config.toml
n_kv_head = 8
weight_decay = 0.076
decay_shape = "linear"
Each number is 128 + 32 x the weight over the matrix's rms, rounded and kept within 0 to 255. Layers, rows and columns count from 0. Numbers have three digits each.

# layer 5 MLP up, 1024x256, rms 0.0828, rows 865-875, columns 128-255
122116100156141111157125110110101157127134177169105151118114108111059103128150111140144125164103099124148170120161106099124098144119145150110126160097162137138130141127133153172056093179116145149144121137139130189107139190126097111137143123104129133113143114120139081077124105138132132058116121113158156165162118111136109161108084143087096144137105159118118144102136176142156126178120
110117164156126082150134158110156119136131096144143145163123162099131119054136076106114160098097124146165136137157102167103061135133162121133064153183109087118123127113104127141137114111087113090149100130162113150112107124126165158101071117097112085183149172103150141116087161101117114075164102101133182165070123138131146127180090093116100123163113153144136123152130139158102136120089
141071143092180150143170130080115165138143118144160148128190087128120112108135119104131158127153172132112148130143150148087086146137159154110147114091074123081099153115125114051158149157081112158163123054105116125131145110132131095046136094135109116137103132114156075102160114120080123111117122123146101083124117222131143092133177136112116093156077164147154079170126108166118111154133
144112114099121155132061149164168102096136175189173124136101141159092113132081109106059113160137095106147081080148108095110172050143137132172117162145099128165136117112161091095129106150103094113095078125105155105139172096138162075143146104169159168148087107140141144131074105080125162126119098093145227164075128142169099129134164166178099071116084141149121104142140099149024176170162
073089125087169077125181100149083149164170114173094103142174154179099135087093073124167185130147125094111165157198188130116138084133168084117108154110071153128159081155126150144074127175126147125128139086174136173167132169117173098110136085145127135109161163087169079108155102078143143135129105113184160119138173127216106140114131134180098148091128133113195129105140158124110124121081
165082123114135097131149133078106156127132106201163087140162153163099072164122150112114181117146144190139136118103149126120126148120098129122106141087113167122138115109197153119169133144081073107117107068155125118149095095153153086097181167138148149105102108057151073159124157067125167064073164148139115077066154141152109129138118143155147124116120130100178149137129120106109159086156
109122133151177094168120137141103211102157088134117150152109176170111134105162147161118113143114071087142165099120158158170096072097100141182074152071117085086177122138158205151085166154125088164163105079159143123129142189099103078154108118163206116098191097072186111147116149130127069122088153103131150154042108124145157111095155159109103099145133102114091083126116073085126108101076
122121153138134109151131157079106186063159210136139076068111133196120087137155107023128095160148131077125107138101141117164070153147133131167056144105156121087128128091129119207119159105112108099156113129091146172146095073140121137121099062090144091110109133069185116148107114119074156120188122098141077143137143143115180140105101151136097125152121149087154087202137175149114140106149
122141140070160107154167135104146144106110145119113112102102096160093147145116128137097110202112118080125139158111180124123122156120098137126110170106131119119151098126138119100117103116155147120117133149143144105192075166147122102158136104118116120121128027075140127119076115114164131135130138097144156208133155131110090087136115096141127132109104133131122099134094113105136128110170
120093165141090142123130114113131128130144101152232132132122151104107110052127174082137146142130093145194198132134124082077150144101140076153151129130106137144077111146120140107141141094132140073045160074117133203132101105144087132090158141148094178132112133186135090143111112089152203143092143083167136120144085120177093176135154159205124124095126187099115160168148181117094163172117
115074178130141137084108159155094126101146187132119150097175098099116083149145086108138135190211059148142154061142130119137070153124146125071135197123124098092123163112183197148111157093065108113143088072137179154144082115162147103101102144127128101105149103104159157142111111047079130140190095126169123133091131190113165207108202050067050092111113138118100105134122176139164098131149
# layer 5 MLP down (transposed), 1024x256, rms 0.0744, rows 865-875, columns 128-255
137105139117139134106162138148118108120146121158113136171136138113105166114128067152150112160175140102134094152157145127121089126108131062117124105117154132109146078158085137121134137122166104106111133111087121107145136153170123125173133142127155077117163171120120115107086119164145084088140102145086125135124154009128156135138144093123135137142124106130109121132105176118123149160112
118119126145101157109164123168167096110077099151129127182109053087158092149163151090108107117104119167212134175142133109168116126205110117104142112126185129152146147088096102085129098133120120149134132139162126135142108121104141169185136105147058145157092117102142131147130072147066095130146106121094145180077203113108120148100150119122097114124126123126087164079185066097146131153132
139109125097098144167138104075082174155132116125139150120084127102211123127161112173152112103138184063162148160131162132088094180117167131095132066155144135135076190163062085105105155062135122151210121114171165081106151088115097104101157114118070123115067123153112135139143152076100110152151092106123126120181098193151129071077139119157079096123113150192117119096117061120195160155136
161109157104161124095072147180161123145121114183179113190105169149119144121142163119093059103186129159133114150201162087137110141081201141140141113159035136152142174130134082135071124114134083194121122134130163059123151159143151128171108107125157140121112158031134154114068136139158084083148134158101177085139129157128142102150117160106123140140185116080167098143104146146149123103116
145101091114168089121225110187137169142136073127117082088069154191124181120142112176134121079122142114132162128109161144042156112114100070148085146120111202080109135110134118168099156196151100139138137091176083151152075159142160127152148111167155143077147179113096138078148151089157159185123038127176111163157161134189159116151129142227082132118162152115196137084102158085161144159123
074116114173107086108146105122133087196120114105130072152105134093124103103071159173103177126192101160161141096150163076200105138110160120098184136093079043101148179165109142106167097145127092178173147114148113132136135103165208131126109205188182102122110142170135161119169094141091130072134090177078151091063113038128133079111098161112127139132143140127139145124143110184105127091174
143057146053182096142102188132119102139113155084147045130137138104143109137144112134129089099045137126186153075149147102123093199173142093139097111128172149137173197154136076144124127150079098133119114080129051167060124088152140181136110152124167151127134137143124165184095086102127145156127175085075091165112168127125145134137191117160137101083104120169076118153133060137134101133127
152084208120142154121148078123068113129099144116109130084105164083104121127170111111119123094080089131200052165116109143142129155127126084168138130083138153122135142140160163117108138095192156097185142175101195142130123098057114120128127121129094134134147135137169162138126082135163115253168114149139104163153136107161131186064107133144160139111146097159176155154193128129137088098168
150136141150121121135102121150110169150159110102151164164138144095115124134147102123114139110157119161106131166133158090111122070108092137156103059088137122138110139169164111116136141106072065137159095117181121152106174043105171184104090142149071143150047166099114148155174123135108140094128129140155125125100106082141138119104163129091156146133087134158157121121125152114140112119041
160106109143113134103140076123115112080100118096142157161128089102093115167101198140074153194168119055141146159137149121066125090166184084113136127100093132150099167183115162133066127204154163155137124152135162110108109150153189168138105170150046172114100124055109144141131093148139090199126106089135109130121108066135126153124175152115118117132109145105153167073101111159058119144064
117168081135124144136115089119099105115143111145136173109149096150154112183154153127093140148194119128140124096085120121111093178099094099150084154134141062079096191079147148114152124126133112082143112077124201176134114124144114130103088170122101059088115172134054168163164192137160088176113085158127119109118135163167150225126153103095077162105057098124121115128143067123184115122160